{"init_std_qkv": 0.0218, "schedule": "wsd", "z_loss": 0.0001, "train_tokens": 119600000}
Each number is 200 + 30 x the weight over its row's rms, rounded and kept within 0 to 999. Layers, rows and columns count from 0. The size before them is the row's rms in percent of the matrix's.

# layer 2 attention key, 160x160, rms 0.133, rows 4-25, columns 0-159
125,227,175,205,203,174,163,256,226,163,175,222,170,230,151,220,202,236,212,230,184,200,173,183,289,224,195,244,194,251,206,216,257,190,151,188,196,190,238,203,188,205,257,216,159,211,159,194,197,153,206,269,188,192,201,134,219,170,189,208,173,244,255,212,179,199,220,238,214,216,187,216,196,247,201,213,171,156,195,207,208,206,244,182,205,239,179,165,189,196,233,208,178,196,165,233,210,243,219,166,197,224,162,223,167,257,154,225,213,169,117,219,211,211,235,164,214,266,197,206,252,224,171,217,231,208,182,216,164,196,188,131,175,196,208,181,207,176,126,218,226,224,221,192,189,209,148,167,166,188,183,157,214,212,192,174,192,180,227,187,225
091,243,205,169,200,259,169,147,199,206,194,186,240,206,239,214,270,154,164,224,212,249,207,246,173,240,208,181,201,197,177,174,210,196,172,150,146,203,150,203,148,220,210,198,148,203,283,221,188,206,165,159,273,201,173,204,189,170,195,196,234,175,205,220,197,198,176,224,206,202,231,210,269,160,194,156,169,207,191,174,193,180,197,197,193,200,201,208,227,230,206,198,152,215,204,200,195,195,209,236,230,162,209,192,225,224,216,234,207,172,206,143,190,193,174,176,164,166,168,173,155,167,215,185,157,193,244,201,234,219,144,160,170,161,206,205,255,230,263,176,216,219,171,241,208,187,232,210,137,213,260,207,224,205,174,202,171,232,155,197,146
085,179,194,259,222,123,225,263,217,165,207,233,179,162,177,177,133,240,234,158,168,136,167,179,243,154,206,224,215,207,225,206,170,187,232,256,234,182,209,210,278,204,203,199,277,212,125,225,196,225,219,223,140,191,199,191,190,260,218,204,176,208,205,166,203,210,228,184,162,186,173,172,158,198,235,247,205,187,169,194,209,225,184,220,194,214,196,238,185,174,210,221,245,164,219,216,197,224,205,197,191,231,208,231,210,165,175,183,215,223,178,228,205,173,206,214,213,196,227,241,204,204,187,197,228,183,200,199,207,157,258,231,235,224,189,216,138,191,197,235,200,190,194,158,221,176,163,188,257,140,129,193,179,192,195,235,205,170,215,218,238
115,175,179,184,186,227,215,204,153,280,196,251,171,216,148,182,232,237,195,243,223,196,260,148,197,148,168,237,244,189,212,201,225,181,221,203,195,236,251,172,216,208,176,218,164,182,168,190,167,208,157,208,175,206,195,172,172,157,201,239,174,192,214,209,208,195,157,212,203,222,167,232,186,260,191,179,181,259,217,171,269,232,224,209,197,225,187,167,150,213,184,199,186,247,160,139,166,215,210,205,173,163,179,198,196,243,152,166,213,241,192,166,189,222,237,184,209,218,211,164,208,201,229,233,234,231,210,255,178,218,233,201,211,197,222,203,143,178,131,201,181,184,203,131,170,228,231,217,212,223,190,200,148,142,208,173,247,183,218,235,215
098,238,211,167,183,238,173,155,194,197,172,194,248,184,203,241,256,140,186,226,227,234,184,235,203,245,219,159,177,204,194,156,227,225,185,176,160,198,193,161,107,269,227,219,84,221,261,157,218,189,180,224,234,180,213,195,196,169,197,205,214,193,219,218,187,206,184,187,236,182,225,213,259,194,230,187,172,209,180,170,210,187,204,194,190,188,193,184,183,172,219,211,158,200,174,221,176,217,208,218,227,210,210,185,174,279,143,246,203,205,151,184,204,163,224,150,178,224,192,181,206,198,176,222,184,173,219,215,186,219,145,154,156,208,219,155,276,190,198,177,227,228,206,216,176,191,209,200,152,237,241,180,220,196,194,201,161,207,234,203,221
107,249,172,211,168,183,172,208,183,226,206,221,191,182,163,186,218,216,192,184,256,179,128,174,222,158,201,224,230,198,231,146,230,179,208,235,199,144,188,199,187,200,230,260,133,215,180,201,202,207,222,202,162,174,190,172,148,158,208,235,131,213,258,172,198,207,207,250,189,215,177,174,182,184,249,194,199,178,218,143,204,187,162,198,242,215,194,206,187,180,200,173,173,207,225,244,203,206,187,215,172,232,167,163,144,258,121,175,190,211,184,183,187,207,196,179,203,284,208,212,196,195,197,243,179,154,197,214,154,207,230,206,222,261,224,192,176,193,165,203,197,182,196,169,228,178,156,217,194,209,139,162,153,180,206,154,179,176,276,197,207
091,176,202,230,221,152,230,251,210,217,227,198,165,205,159,176,117,213,265,174,178,156,146,201,187,143,208,192,209,204,183,237,176,162,255,241,242,175,241,206,262,177,176,194,290,204,157,206,185,185,202,195,160,161,193,201,201,235,234,198,186,196,145,142,216,224,240,192,165,176,231,179,156,230,200,262,239,236,199,227,189,191,226,229,223,171,203,185,195,180,188,203,220,192,206,204,210,203,205,157,203,202,187,209,173,137,204,191,193,195,218,248,214,189,215,242,229,206,258,246,205,218,185,217,216,203,149,181,212,178,254,248,251,181,181,213,194,193,182,233,204,158,215,175,220,222,195,189,235,230,166,187,167,219,220,224,181,156,219,182,266
113,214,201,137,217,261,216,148,259,180,217,164,265,206,260,215,208,182,157,184,186,252,216,241,187,246,216,192,162,177,208,212,174,238,163,185,207,212,166,173,222,221,160,212,199,188,257,186,304,207,182,185,203,199,254,301,197,252,216,182,247,216,196,197,178,156,196,193,230,189,198,218,236,144,205,246,223,220,199,193,230,242,137,211,165,189,208,233,234,198,179,194,209,190,205,223,202,188,158,194,227,222,245,236,161,181,225,234,180,226,212,202,174,210,166,218,163,168,177,181,170,158,218,191,165,225,197,180,193,201,203,173,219,208,203,203,188,230,242,188,159,246,188,213,186,200,204,209,239,145,209,202,212,196,197,231,177,258,166,187,202
092,225,212,191,178,219,189,157,193,220,190,197,259,208,202,233,237,181,141,223,219,236,224,211,238,287,206,193,183,208,209,200,241,228,161,161,144,224,196,223,151,216,222,217,120,161,248,193,199,191,186,210,209,209,184,167,190,134,185,189,215,236,229,256,183,179,155,188,221,195,180,245,243,206,204,134,170,193,208,172,223,174,203,177,183,242,206,192,205,189,205,193,171,244,220,165,199,204,229,235,193,167,223,158,199,274,210,210,217,193,159,164,193,221,213,170,200,226,143,164,275,180,217,200,190,175,208,182,185,214,167,152,146,244,177,178,239,169,176,172,179,219,198,215,192,194,206,245,187,206,241,177,221,176,185,168,234,226,193,197,114
114,214,191,209,194,196,156,183,193,195,226,226,166,220,183,213,192,199,184,202,198,208,158,223,217,228,200,168,179,186,181,184,198,206,164,203,173,195,230,222,116,191,220,171,134,234,244,187,118,175,181,240,252,127,178,181,221,173,242,182,226,250,208,235,224,206,189,226,230,211,225,233,211,222,185,189,162,198,234,203,202,163,260,156,173,187,204,204,192,187,205,236,220,225,200,197,215,214,256,231,216,181,227,133,158,236,164,197,186,147,125,221,232,183,192,167,201,212,174,206,246,210,165,191,225,176,199,192,151,174,165,204,185,249,132,227,277,187,222,169,225,201,194,255,220,205,204,232,174,225,247,183,253,206,149,166,204,210,210,189,180
126,160,192,231,237,156,246,178,204,190,228,182,232,167,283,148,205,193,142,159,208,197,250,131,194,181,219,196,222,208,211,209,214,206,203,180,188,213,191,221,262,175,223,166,252,223,197,214,282,216,253,200,194,261,203,211,221,228,167,227,180,165,180,207,188,184,236,189,182,210,190,146,206,184,220,181,207,140,185,201,197,218,141,214,225,245,204,202,209,222,166,178,248,164,232,195,248,166,196,189,186,240,212,238,243,161,267,223,187,205,179,191,205,222,180,261,219,215,155,192,135,232,227,209,220,198,215,210,210,219,182,136,219,194,237,226,149,176,255,230,177,186,201,190,220,177,186,181,233,175,192,182,203,206,220,242,218,230,194,190,154
107,185,199,209,200,175,175,214,208,158,212,201,226,183,171,228,128,170,233,209,187,179,210,213,221,245,226,197,124,238,221,204,176,166,193,239,196,175,175,236,225,180,280,206,197,183,158,258,189,197,213,224,170,215,223,188,209,196,182,186,195,201,247,247,225,219,268,130,185,188,204,127,188,180,247,227,183,184,203,201,180,192,224,233,191,174,189,241,229,239,190,257,209,206,191,237,233,185,204,206,221,257,147,249,230,221,221,193,200,120,167,235,160,220,172,188,212,229,204,217,240,224,211,215,201,136,215,154,203,187,224,234,198,149,165,153,197,171,200,242,185,166,225,251,229,156,167,180,197,214,192,187,177,221,228,219,146,185,208,221,210
121,212,231,160,221,238,275,198,227,218,236,172,208,211,240,156,185,174,203,168,178,210,254,230,176,161,198,173,224,206,145,233,172,142,212,223,197,169,190,209,192,198,172,170,269,195,187,275,192,211,225,176,249,173,174,220,198,223,194,164,231,182,157,224,193,209,207,185,180,151,246,188,206,207,175,249,216,225,227,250,170,231,165,239,185,198,174,241,215,222,166,192,187,172,198,176,180,202,203,205,202,175,183,210,216,149,244,209,232,184,202,187,179,182,169,263,215,117,191,200,181,216,205,161,186,194,198,189,261,221,205,207,248,179,168,203,249,227,277,184,216,162,202,245,257,233,204,206,218,251,201,244,217,236,209,245,170,202,172,180,173
107,222,202,136,211,230,195,144,237,185,204,165,261,209,253,227,209,139,161,211,205,244,220,226,197,266,215,121,155,213,195,214,192,230,207,164,140,236,176,213,183,227,187,164,224,185,244,238,201,205,164,192,274,227,188,201,208,209,208,185,219,164,145,225,217,196,201,168,204,178,202,212,230,206,175,167,199,209,175,219,199,184,220,209,189,195,240,226,210,171,177,178,190,197,228,172,194,176,213,221,194,181,229,197,197,170,266,222,245,176,213,182,222,201,204,257,167,168,190,179,158,143,211,152,191,233,201,173,243,177,147,155,194,186,233,209,227,216,238,191,190,229,212,225,202,207,215,202,202,217,288,213,243,235,201,248,197,269,178,175,146
093,214,212,144,192,277,191,167,192,210,222,175,215,227,197,194,253,155,146,226,209,237,233,223,170,239,193,144,199,196,221,209,205,206,172,138,163,231,194,210,145,240,182,190,156,183,286,199,193,176,211,163,235,183,185,228,196,196,190,169,181,181,178,254,202,186,180,195,230,193,200,231,238,215,177,145,193,238,228,192,181,182,217,150,150,212,214,206,204,167,223,232,172,245,200,189,193,181,194,236,196,175,239,147,176,216,222,187,221,205,208,170,205,185,180,196,211,167,142,176,210,175,237,210,168,214,173,198,192,211,127,150,202,231,182,226,262,182,238,193,189,224,203,236,163,229,219,228,190,264,266,222,242,213,171,232,211,253,193,168,151
103,180,215,215,219,158,278,244,221,202,169,134,166,227,221,211,157,226,202,185,167,205,224,197,218,173,183,216,228,233,205,247,204,198,227,198,187,204,184,220,266,177,176,197,319,187,134,231,242,202,231,188,178,244,185,196,207,206,181,204,180,183,192,146,208,217,215,198,131,178,186,168,148,238,178,216,206,211,176,264,177,215,169,237,192,206,197,215,194,206,196,195,192,182,210,175,197,180,155,182,162,213,192,238,208,133,281,177,244,214,241,219,196,203,225,268,232,184,236,217,157,202,211,174,224,233,201,193,230,176,213,227,252,185,234,171,165,214,212,222,191,176,169,179,219,202,194,165,241,199,190,198,188,221,235,256,236,204,175,176,198
098,246,174,151,199,238,161,132,206,229,202,211,224,227,178,232,197,166,161,232,213,241,203,229,199,262,188,150,188,185,210,175,180,258,171,179,159,244,174,189,175,245,182,220,162,163,273,173,173,211,135,200,207,142,213,241,202,195,233,204,202,216,175,194,227,219,163,204,243,183,196,235,232,227,169,163,201,242,192,162,225,167,241,178,137,187,230,235,161,169,205,229,181,221,154,191,150,170,196,237,200,169,255,174,179,242,163,201,220,199,158,193,202,204,183,156,185,233,200,182,226,200,217,211,182,194,184,169,168,202,169,141,176,217,178,182,244,180,193,181,186,227,185,221,174,165,204,251,193,222,267,202,225,192,158,201,196,255,202,206,165
098,203,188,240,196,219,219,180,204,199,200,236,225,188,227,192,238,193,156,157,201,229,246,215,182,214,175,206,236,221,181,185,179,152,165,177,220,196,227,170,189,211,239,215,154,248,303,125,233,202,167,191,213,186,199,228,147,159,206,161,220,153,143,205,190,159,152,234,202,187,211,186,238,202,223,185,187,172,235,208,247,245,175,187,201,207,202,224,193,208,158,117,238,189,210,178,194,172,177,184,228,178,245,221,243,220,194,184,178,213,187,143,210,195,214,169,148,215,158,201,228,214,189,233,169,213,222,177,247,227,211,208,168,187,198,179,235,236,173,212,213,189,205,218,200,195,247,218,181,141,221,172,219,161,171,169,192,233,144,287,221
112,144,206,175,225,199,235,211,227,210,207,181,219,155,244,185,146,188,207,146,189,156,206,189,193,164,195,241,206,200,204,212,165,197,254,216,204,155,212,199,266,198,191,182,296,179,154,253,214,248,241,172,174,231,210,231,170,251,237,189,193,178,139,188,174,179,190,190,168,178,192,201,182,198,177,222,238,176,178,195,171,214,171,229,211,201,204,218,217,217,185,153,235,171,235,190,231,196,203,201,181,192,177,234,284,160,257,176,220,225,263,193,208,204,171,247,215,166,244,204,152,239,213,180,183,241,223,193,207,200,239,233,240,200,212,210,134,242,239,187,196,177,215,172,215,216,196,201,250,154,124,204,186,191,236,208,213,192,177,224,201
111,250,166,216,189,220,169,179,200,201,189,205,174,176,189,191,231,206,176,191,209,177,172,158,223,253,205,203,210,161,245,196,211,234,166,185,188,253,174,185,177,192,231,201,124,196,283,141,207,201,189,222,212,204,226,201,244,236,218,209,209,234,208,193,256,188,190,190,275,215,178,216,248,197,211,137,210,191,208,143,240,181,183,148,196,172,199,182,186,142,218,215,201,182,192,186,212,171,193,225,190,230,255,191,181,232,164,212,157,212,168,209,217,252,201,155,183,243,185,174,244,191,200,214,211,146,215,214,136,229,167,140,136,256,205,228,186,183,166,180,213,247,200,191,189,157,194,220,186,160,224,184,221,189,142,166,246,236,227,207,167
121,192,204,154,212,242,256,161,177,223,212,195,221,203,295,183,241,170,163,195,197,226,251,186,184,224,210,192,214,214,206,195,178,183,185,179,190,201,179,157,174,232,166,196,193,203,233,203,239,210,177,167,274,187,239,219,190,223,213,172,249,129,193,221,206,180,173,199,223,206,227,187,229,187,178,186,188,188,212,212,204,243,141,196,192,189,201,269,217,204,182,158,203,208,211,184,200,160,187,235,204,174,229,218,245,143,221,204,198,242,224,163,206,181,205,235,152,132,176,182,134,171,205,160,192,253,242,173,234,210,200,234,208,190,215,224,174,264,261,196,192,221,193,196,197,224,258,223,212,162,219,188,250,189,197,209,195,259,148,248,144
103,253,202,192,152,251,171,136,235,170,194,198,246,188,232,210,258,218,169,225,228,236,225,225,229,209,176,192,201,198,195,193,227,214,147,202,153,217,155,153,192,230,234,167,134,177,235,218,230,238,188,208,205,231,190,252,246,179,138,200,208,209,227,236,190,190,227,207,230,234,212,203,232,208,240,168,222,250,215,174,260,203,148,209,163,194,208,187,180,221,202,213,156,213,175,165,170,201,186,193,204,204,222,213,209,250,168,226,182,199,164,175,182,202,181,182,226,222,171,120,220,175,223,264,184,202,198,203,239,221,163,179,189,215,228,155,170,235,219,167,201,243,189,243,166,216,158,172,211,182,262,188,204,170,147,181,249,207,173,193,145
# layer 2 attention query, 160x160, rms 0.138, rows 5-26, columns 0-159
105,242,190,150,163,207,211,194,196,199,182,219,221,191,210,246,181,191,179,228,185,232,225,184,210,224,166,165,142,220,192,210,180,231,188,175,196,215,163,192,177,235,223,232,169,155,177,213,297,162,195,253,160,246,214,250,172,204,203,190,196,185,267,238,220,173,179,150,193,173,200,193,224,219,220,245,218,224,157,229,210,210,201,184,233,262,173,215,211,187,149,228,181,201,197,211,214,150,177,226,173,234,196,203,173,202,240,173,222,222,213,177,142,182,230,228,140,191,197,152,162,210,212,189,188,261,177,207,218,202,242,222,198,163,131,145,205,204,195,195,153,194,222,183,189,243,186,170,271,253,206,174,226,193,189,227,243,214,241,148,167
102,184,207,252,237,182,205,187,191,223,225,122,209,214,212,156,195,239,228,205,171,168,177,178,225,191,219,195,180,217,188,197,163,192,316,173,216,211,225,148,190,185,184,148,198,248,171,195,256,199,204,180,202,157,212,172,248,174,207,194,198,175,201,210,135,155,224,257,219,241,210,189,215,186,232,183,198,165,237,240,210,209,188,223,243,163,228,159,173,208,218,164,245,174,196,187,222,170,198,166,197,225,165,181,192,208,238,242,141,165,240,219,182,250,196,222,201,207,193,237,200,252,169,178,210,203,185,201,183,185,110,184,207,236,223,207,238,223,199,169,194,205,182,223,174,149,216,179,132,218,201,157,224,179,188,181,162,183,197,155,240
116,212,234,195,177,201,179,213,156,180,211,219,211,199,185,229,211,218,190,179,178,215,186,214,229,233,219,246,170,212,186,158,239,182,183,216,192,214,232,205,229,220,263,222,184,164,173,155,139,185,193,176,170,256,219,183,180,152,188,201,188,188,183,189,201,240,195,203,179,202,188,195,152,193,170,161,159,146,219,185,206,208,205,125,149,230,193,195,226,203,211,142,195,305,167,188,173,203,258,231,258,145,220,244,170,169,185,246,151,215,214,173,248,163,188,155,167,219,158,250,212,219,178,225,209,205,234,174,204,164,195,275,255,201,182,238,188,206,210,224,222,199,199,213,165,214,225,203,244,151,203,217,223,179,246,202,175,185,191,252,206
118,226,156,158,227,203,227,191,209,177,190,195,209,217,214,222,200,200,214,230,240,242,209,183,211,220,202,185,273,171,189,217,167,251,167,212,185,185,141,258,161,219,182,248,213,130,234,248,191,191,150,193,218,198,231,267,206,212,188,194,216,201,232,205,222,228,208,189,167,218,177,190,185,177,179,221,183,203,185,136,246,208,168,250,239,201,180,183,174,204,223,233,165,216,232,285,174,225,181,155,202,224,220,207,245,182,203,166,178,209,240,220,131,171,161,173,178,168,201,172,224,134,236,184,204,210,189,163,195,199,243,215,195,157,244,203,205,207,214,155,176,200,227,267,214,182,220,141,196,175,178,157,185,217,202,244,190,176,126,201,196
098,210,157,215,162,215,220,192,171,217,208,246,210,216,196,190,192,149,198,212,247,203,216,184,239,196,234,202,205,248,240,137,199,196,215,226,144,241,161,211,185,279,253,203,153,214,195,224,194,165,185,189,157,212,224,188,160,198,202,182,209,162,234,195,166,203,229,227,200,224,183,217,215,246,203,266,165,161,172,239,257,216,227,171,195,255,180,231,222,222,222,192,136,219,195,275,195,201,205,239,186,224,170,194,195,190,212,156,232,197,200,164,206,168,242,178,192,180,159,190,213,272,194,229,157,209,244,172,224,210,191,202,205,111,179,183,249,167,184,219,195,238,165,145,187,192,233,153,167,215,228,209,188,146,189,195,230,173,195,195,189
111,185,240,216,255,203,163,254,174,247,158,166,191,225,214,185,195,202,243,174,148,191,150,233,193,195,218,198,214,207,248,183,183,198,176,207,186,174,241,193,190,191,228,188,180,200,165,174,161,223,188,161,201,182,216,170,181,224,200,185,209,203,213,190,151,233,207,233,231,182,180,213,167,196,218,227,187,191,259,245,199,216,272,172,143,155,204,217,164,229,216,182,248,160,134,182,174,270,185,250,198,158,159,144,212,209,187,219,234,201,153,145,218,189,173,171,238,210,223,256,220,185,127,201,233,210,190,194,172,204,175,244,213,167,216,214,210,192,153,175,211,223,147,228,208,224,221,205,136,196,188,231,183,228,239,198,215,243,184,198,266
109,212,224,149,178,180,229,201,216,147,199,184,139,181,269,201,232,237,226,236,247,164,183,186,153,236,190,198,208,213,193,287,174,219,217,217,208,179,124,153,200,214,141,188,201,206,210,206,176,256,211,239,255,165,168,157,267,190,205,190,213,144,187,174,208,195,204,200,184,228,208,187,194,207,227,206,243,204,137,180,180,171,147,244,206,134,215,245,212,156,168,289,216,191,217,226,249,184,209,184,180,203,201,170,240,178,199,169,227,201,210,229,212,196,161,229,246,174,219,216,226,189,192,150,208,198,201,162,138,208,175,204,202,196,215,201,225,170,199,233,193,158,212,169,212,159,171,227,213,209,170,189,184,201,165,205,212,202,192,155,199
114,170,183,190,176,216,195,131,227,174,252,247,218,156,218,188,214,208,176,159,178,216,204,160,118,148,178,206,213,176,181,171,207,230,210,243,240,220,199,200,176,208,211,181,256,236,233,201,201,239,175,217,211,234,197,210,225,198,194,216,171,192,199,181,237,229,193,168,202,247,179,154,178,234,126,176,228,203,164,155,164,190,225,203,200,237,234,179,193,239,211,197,211,207,221,235,211,183,187,161,196,245,201,248,203,246,161,208,177,182,181,221,192,172,217,199,184,194,193,184,187,223,237,212,144,142,189,209,241,191,152,195,197,231,215,199,136,205,273,239,207,193,270,208,156,172,176,235,210,191,204,264,208,197,201,235,229,176,251,264,143
108,232,180,223,298,238,178,163,232,276,207,199,208,163,208,171,183,187,224,184,186,225,242,164,216,193,181,226,235,220,230,202,165,190,225,196,204,251,225,219,126,184,142,172,213,205,192,163,214,180,192,173,255,135,167,196,176,205,201,192,200,205,130,247,181,192,218,212,263,222,188,202,226,199,176,194,202,234,177,254,201,184,246,204,248,203,224,179,203,231,196,196,209,125,176,172,221,215,205,175,182,198,225,225,196,193,162,205,209,203,160,157,198,221,237,230,227,175,182,165,182,229,238,250,237,192,202,191,208,213,153,179,161,113,168,189,209,198,187,251,208,207,190,195,182,266,200,215,168,228,190,217,179,241,224,222,173,225,181,229,157
125,185,200,237,167,215,207,175,210,126,193,214,172,172,216,249,196,211,170,178,188,167,168,198,247,184,196,223,188,196,193,163,204,180,237,227,253,191,174,192,213,198,147,180,192,254,188,153,252,203,214,218,173,237,252,215,227,215,223,160,205,161,188,180,201,157,231,148,183,196,128,167,259,168,253,162,210,135,221,196,147,159,183,193,185,227,192,224,183,200,215,203,196,181,261,168,244,202,215,220,195,291,144,195,195,200,166,144,212,136,234,214,202,239,179,220,249,196,206,176,180,236,216,171,257,194,240,226,238,229,188,183,140,231,184,198,169,189,180,223,209,199,195,175,215,199,199,201,209,200,245,185,193,187,197,153,233,211,208,218,160
109,243,163,152,210,169,218,210,260,175,187,174,197,195,186,189,225,197,215,181,146,198,172,201,170,157,190,204,237,170,193,184,240,225,197,159,162,190,166,151,198,192,223,154,226,215,258,241,238,193,239,222,165,186,138,243,213,239,170,168,210,190,197,185,174,201,204,188,187,196,165,226,217,198,214,222,236,224,261,207,172,218,146,207,170,260,212,127,171,233,241,222,256,163,227,219,211,205,177,173,227,184,198,168,197,187,212,220,220,203,194,248,211,214,206,220,213,216,233,217,192,260,217,209,208,202,202,247,223,209,188,197,161,235,242,198,253,161,221,199,198,244,197,188,177,189,98,171,182,168,180,191,250,200,159,236,204,131,237,149,193
124,149,265,193,189,167,203,237,227,172,145,143,150,207,202,267,175,187,179,227,157,193,197,210,182,236,189,222,146,239,178,176,194,201,188,133,224,155,171,175,234,197,209,162,197,193,153,202,217,233,143,173,190,205,193,208,204,211,254,163,187,184,204,213,172,168,195,207,201,198,243,194,228,219,240,212,242,245,207,238,116,219,254,189,182,133,181,153,190,196,208,212,209,173,189,201,215,211,192,186,250,178,194,196,220,170,231,196,226,229,192,197,196,244,163,197,217,268,222,201,209,200,148,233,245,259,226,215,223,204,201,216,194,216,249,247,180,211,146,257,198,204,189,222,156,213,180,224,136,195,193,179,197,180,221,183,216,248,173,210,231
105,145,198,217,233,206,209,210,225,156,233,201,202,201,242,225,161,238,214,200,162,187,166,217,196,150,189,205,214,169,189,234,176,192,162,128,241,152,229,209,181,189,130,193,204,230,180,162,238,224,148,191,243,218,239,192,201,256,230,212,212,204,248,202,210,164,257,203,224,171,218,153,219,157,169,228,224,206,180,168,106,176,167,209,235,160,211,204,202,215,217,204,229,183,194,225,212,220,174,178,161,276,164,216,255,219,181,253,181,165,169,155,191,224,157,198,239,179,191,209,147,182,194,141,216,231,181,225,164,225,216,218,181,224,162,200,163,209,242,226,204,168,212,198,216,210,173,209,192,180,179,197,227,195,165,159,262,206,210,198,169
109,146,215,176,216,188,183,172,229,228,222,213,189,212,217,213,137,224,242,190,158,232,213,224,171,208,230,205,181,199,198,151,142,227,129,170,212,221,209,168,187,197,128,192,211,239,161,204,169,207,136,254,188,214,212,168,194,182,246,199,221,243,168,220,261,219,169,202,199,209,244,163,236,230,155,216,210,180,187,199,189,173,165,238,291,171,172,239,193,205,146,168,217,211,209,224,207,219,213,231,205,188,190,222,157,173,185,239,162,169,161,159,185,214,254,183,224,179,223,205,186,160,178,200,197,153,197,222,181,212,189,235,145,156,184,214,137,216,183,224,235,215,222,196,180,167,187,255,209,169,217,195,187,181,172,200,236,193,195,279,192
106,180,247,230,195,180,150,194,191,151,201,227,172,199,177,182,181,241,224,180,195,211,122,231,206,194,211,153,163,227,88,233,201,241,176,166,268,181,251,193,222,185,195,202,199,189,184,163,215,250,194,177,201,213,245,180,174,195,206,226,215,237,180,185,176,169,194,187,214,174,225,218,222,166,221,193,238,167,215,169,129,242,227,198,222,193,249,149,220,222,217,204,225,199,200,221,164,207,206,196,238,178,152,249,246,224,246,214,202,139,186,210,225,185,164,213,197,275,198,219,227,192,223,190,176,177,198,202,212,228,243,179,181,261,215,191,127,183,186,186,188,221,234,193,233,224,211,166,154,184,192,207,213,200,204,162,168,240,238,218,244
101,213,215,166,240,240,184,178,219,221,211,172,160,201,192,209,155,231,257,216,169,212,183,230,209,286,194,223,212,220,162,234,188,207,179,197,168,220,200,166,145,193,162,191,169,200,191,171,157,165,170,206,263,240,168,173,171,192,188,174,225,167,234,233,186,174,207,195,203,214,253,168,145,229,172,234,189,225,192,216,182,180,180,151,247,177,200,190,201,197,160,195,216,200,226,254,166,208,223,176,189,213,227,232,210,193,191,284,165,203,231,167,193,182,194,194,220,176,140,266,197,154,163,224,193,212,197,235,190,163,175,269,212,165,172,239,170,221,244,221,209,189,193,174,162,220,188,179,201,149,183,202,301,195,199,246,217,173,196,170,216
099,222,275,216,177,188,174,128,143,209,212,234,177,138,184,226,203,157,170,224,164,214,209,173,162,269,203,235,245,212,202,200,239,220,215,253,218,215,207,195,224,214,199,229,161,128,193,231,193,200,180,183,192,214,183,202,168,213,203,159,189,170,228,216,220,237,145,157,155,212,106,218,207,186,211,186,193,226,163,209,199,171,259,183,181,202,191,181,186,172,213,231,181,234,155,193,236,188,206,230,187,141,170,181,184,178,201,212,235,221,278,212,187,182,197,176,200,171,240,190,205,211,203,198,202,227,174,194,220,172,192,211,242,193,218,211,173,172,251,176,188,191,206,200,167,228,211,244,271,209,217,191,162,192,210,223,237,222,197,163,109
115,170,211,255,223,220,252,196,189,223,197,154,167,217,224,195,183,218,225,245,229,138,200,167,178,221,202,175,182,200,174,178,202,155,211,174,207,225,239,133,250,209,169,234,169,247,172,183,223,254,215,255,165,256,183,145,215,231,216,141,177,193,265,179,245,185,199,197,222,194,151,161,220,228,234,199,192,224,153,270,171,205,242,168,183,207,219,199,194,168,240,216,183,206,195,185,194,198,186,185,178,258,227,184,130,227,192,212,216,194,175,173,185,237,246,230,215,198,182,229,209,182,196,210,224,204,200,240,271,183,223,196,196,226,196,222,212,237,169,236,185,183,189,167,196,133,196,182,199,278,209,197,173,216,232,233,239,207,235,195,175
123,148,182,187,184,202,186,140,207,210,226,251,222,150,228,203,203,246,166,225,230,210,201,199,188,179,156,194,245,213,231,206,170,200,208,226,201,272,175,182,194,217,110,190,208,224,197,180,136,192,214,183,252,180,185,264,233,174,171,234,207,188,176,204,199,183,187,184,168,239,164,203,212,190,168,158,153,198,251,189,253,134,211,182,257,234,201,237,227,209,144,228,229,218,259,199,239,159,218,175,164,203,211,199,181,230,169,169,202,192,216,236,171,221,171,219,176,198,168,158,170,180,261,210,188,223,243,247,201,181,199,170,150,171,184,216,207,231,257,203,193,174,202,207,177,210,219,185,262,222,205,166,208,217,156,210,207,206,159,178,152
122,184,221,211,195,158,208,158,190,153,260,188,204,158,184,212,234,197,209,223,225,222,240,199,190,200,191,203,172,252,135,235,209,186,230,137,250,225,171,177,232,206,133,210,188,190,192,222,171,221,148,202,220,172,205,159,154,196,190,238,191,205,183,215,179,152,153,252,143,171,179,223,260,197,183,230,157,206,163,231,171,161,169,232,223,220,225,210,210,159,196,236,191,253,228,178,213,177,252,156,191,205,215,214,194,178,250,225,192,203,285,199,224,258,214,203,207,177,155,168,166,210,192,197,255,244,234,212,192,175,195,173,260,245,221,203,222,199,214,241,162,167,168,184,191,200,202,213,238,191,211,195,144,171,179,195,199,237,205,166,174
113,198,253,166,196,222,183,207,193,175,172,187,170,153,197,237,209,199,196,254,223,173,201,227,137,230,181,210,110,165,175,193,193,182,169,164,219,176,164,221,205,192,252,238,193,197,185,173,196,232,189,233,208,220,208,213,190,223,214,216,245,225,202,204,202,237,206,156,181,187,196,174,256,148,174,182,205,177,188,214,175,195,200,221,173,180,158,218,257,186,176,215,232,225,222,236,249,151,170,233,250,193,154,228,234,200,205,169,183,198,237,140,159,248,154,202,137,148,184,239,215,175,179,166,155,172,221,196,212,216,221,207,188,188,199,240,219,176,186,253,236,180,263,167,187,175,233,215,214,205,159,209,256,214,201,231,229,155,276,221,201
124,201,204,215,246,234,187,204,213,250,192,247,163,215,203,179,209,211,206,227,199,195,159,173,206,173,202,206,243,200,255,190,175,180,188,234,159,258,232,216,210,256,188,176,182,235,168,232,170,187,207,117,232,131,145,197,188,214,232,181,197,203,178,210,178,202,145,215,218,223,201,234,160,213,227,196,168,173,269,208,277,221,239,189,220,159,184,212,202,228,181,186,211,205,164,182,190,257,233,203,167,170,230,192,171,215,187,231,197,228,167,196,224,210,223,174,225,209,196,184,195,243,192,249,178,195,212,151,181,176,189,215,205,142,184,212,279,210,190,191,194,175,140,174,210,227,263,183,147,188,164,194,191,235,160,121,162,214,182,174,232